From a checkpoint of a small transformer trained on Wikipedia: no biases in attention or MLP, 3651 steps.
Each number is 128 + 24 x the weight over its row's rms, rounded and kept within 0 to 255. Layers, rows and columns count from 0. Numbers have three digits each. The size before them is the row's rms in percent of the matrix's.

# layer 8 attention value, 64x64, rms 0.292, rows 56-63, columns 0-63
092:104143169104134152108153143138141169119136132173128108098105110121129142142100120093166098157159105132177115110139160130105124148086116139087166095120121128153128091169109160121117143145102101
089:072155180084108129103102139123116139137116135108120119139133133083115129123174136144092152178142085141156107111155138184124131164122159155150099121144133124125105123129140124096125163101121122
089:114140145122160149138118124105166137111159158144105111142158139132112106102137105135116128091122129136087085179116155088099127104112064121136106118124135108136098076132122159113090157140097151
092:142146109188130089172134132128143145148128182131137135144162151152122168117104173127114121196103144116117105102117109107122114131085135094134102140159133146133123147152105107109159105111143137
071:120124114148137135107148111165135150105124193138110120170169108141144133092118137120108157133127154134158168137142110104098123067092103118135133125101110152123098162120120119080138165162130105
104:084127145133171132125112139124126134114106121153125149085172130075131159144129162152129159143092121081130182144131127107123136110130174141133117081099146141170083107148156125121139123142111117
087:124153105151107153180147107092152142158109136149140111135100149092093103142156120128130132130122115107177135105147117123138130147164166165130109082086112081122113110133150090121101130120167106
086:139146130101125126118148137157132113154160139123114109157111121161102105130129097134134168107105132148130186164150161100159140129175170133140094133136173172143156072124134117125120154122156155
# layer 8 attention output (transposed), 64x64, rms 0.291, rows 56-63, columns 0-63
102:099146147098128110173131096119090108107147106117103100095184142139134106110110162116105186125114138133088148139113135139119112119137129112077118117113133155147147123155162090173125119110097105
092:090128127098165104158180153134123111112162122125140164176105140169152126165141153122125091098146145140144134179177139130161116149089123109105134118113138153125122120130087124148142112116110095
110:111129105119124119148132136159082133155098095117130115108150172106143110116140164090112146160169133144148172118135163130131071146111152153094113094102114113124137129156118137108141081177121133
100:145133151108118151097146162166130117169087146142112117124113117150192131117185105144117122133095129135127125132142124179120165118111119150152148161141189123101152101147148160145114130124108148
081:116067092134140165131099164153119127164139166099151090132168129123137123148158143161135109092096133112110131113158092161118116108095107170128103165117126108127122119157126110168129104108138136
116:132122159114090104154143120132103177122188151109129128113124103069167131135130129123151107139159177137150098150172143126143096148096134115108123141157153114114148107147125089137135140146117170
091:145160102110093110086143171142123090088166094132139138109171164104121131140116109168130118116171121162141127127154141168144121103145106130124165149151105119143106150130086129113088094130118140
101:142174112129147105105101155113128133117078133122171149130110125134142146162117093131163167137155161133091103087158130108142123122108142092104147139069121113132113153156159138120111077133146120
# layer 8 MLP gate, 192x64, rms 0.322, rows 0-8, columns 0-63
092:107120133141162167133113149120162094107131154110143098163120158128167127092141113177111087176115107115137123161126123117138058127135141103139104094123103107142130145151148123131134098151127171
090:136137074118144161146159147099130093187102155144141146107110118145112133109121137151111135128088122137141128131088137130145128099142170145173149123128100118106157098126125153095086068121137107
095:120140094148098134116092087146174127144106115157162106143152126107107118148120127102145136131194128096086131153148148169153135137114125117154185099098168129112100144131116121153148102122131118
098:140161112131106121139136164145124118139144124114124131140136155125125114121073106093126117070101142122149109103167114139115123154152179142144101120123153130150120124161150188135107169114092071
089:154124126137129113118106164104133124181141111130155119142132141097146133107150160077111154137094121101146142135136146148166083167154126105114120170165089164087103107155133135145101145118126167
101:152120187127147149139096182164141154102119150132117131117120112173084129109144134121104124110114143127134120178107108140169123140154154144127132118077094159090158129108094108115113151135124157
103:085109124104073108131123106170175089099096122128094106156161155122119121127099135118161131168152114135130132120125138083084112149144168164119138147159146097133144138118116150139150129133095137
102:130130075109137124140154080144154106134166119138148119151102119117119169128125117126103129141111120117153111108114113137111101105172095141152166126135164110158195137162103163117104151163163118
099:120145142144104170115165177117097144148104171095117078140117142171128113187127132123137120124130121122134154154125162131157167114081124139136157083132128152137119147117183124137136116128146113
# layer 8 MLP up, 192x64, rms 0.334, rows 0-8, columns 0-63
093:156141143109116127118140100125098097130139150102114126094145142100117101121127165188145165117126113077141165169152143085146133145097120096163148095105126139143151124111108107134094152098124165
102:143129084110142123160088132169095162158120106147109118070137100126123073143122131138119134119067132131140136138059138152128123148100157095148132106133114119143146112156121145094109131125146131
104:124132112158134165116117145141164154151113088132130136144119108107152154132128087142155078150114117103139131081156123135107133127081146126070137123131145140132161119190152091142140127134141078
095:115106159155139109128118159111134132129109118098092134117148127163135097173092134122158120142141130119136121114128102148093118119125146135159151088125103183068124136166166145081139081136124096
087:134146143151122148104163144116147155118133100103129144159166109081130103098155099098135125106155128105136139156125141089165115121182160127091156093119117157082133146124146108146130130111121073
109:129118149113101140156161168106093122096156127152102137126132155157073164166129122136153114106120122068135135145150085103107141160132154091137120149107139125110148134149155115100130132182130115
091:105131135104157140113117146133111102137133129168115125118108103078132101100164072083127128094129141112103129123126143143145122156138131105151134120112118080179083088125153155120122149092171106
114:148145142125157157160156152119100079111120160138143129137113142139139117072118165104160114159118119121117141156174121132144122139170129141160127108108164120185105109091126168112105102153147145
102:139147141107116158084149143145153148154130116152147151107128131149146134139131152142147140144142082135151136142093116092112145174087143143098113164147122167115120163107094121156133119166186087
# layer 8 MLP down (transposed), 192x64, rms 0.314, rows 0-8, columns 0-63
092:157127127172159157129117111145123100106137169158116117083105132139127128084129068180146106146101123085146123166141091115154096109133148115127142154126108143118154101130158122164135129142155144
115:128136107092125124085153149128101114130135137127135111177119153148152124117128105134106163099092120166129126159150112162105186094136146093141140120117143129143122094150070101145127137182105146
105:135125112163112143154086137171135131139127112175143107140105125137140187130130116146217105119137138112130105137125108138131133143162131102131137125136169165109104074116168127111139152121121119
099:163106134081127147122153126139106107116122133138179113085132080100130124132138143126147177111102123093099162122109145185171119174152123120136122106142114113151127130113127108126159158160130167
103:125129124156126154118074135150129132124101117137161101201130118121144122127134149117156162136134136161113114131151110137107122199100136135135099147136127135114141112152096148155098082150179157
106:123099156120143081109149144130104128122116161125144117122166111140141160160138078119106112099130102076112131144151120175130174132099148130126172078115131115149137142128136106137155182122098140
102:150115101120105116086155148144148113158138166083069127114173129176109170157101153121138123126134120091121090135117117122089106123089118143104174139139146109136120114119113115166121134145143113
107:091121122122136118116104148141077151121097222142132125097120126117118087139139137146126151123127174113108129129171112140137096120136115136135135152160097139157171134110113174129106113099129147
098:122137140141118140140128152139151157153158145197096113129144116101128105144128136136103128125169142104162121105084075112155192108083137101128131089097144114140115119125088139136130144114121154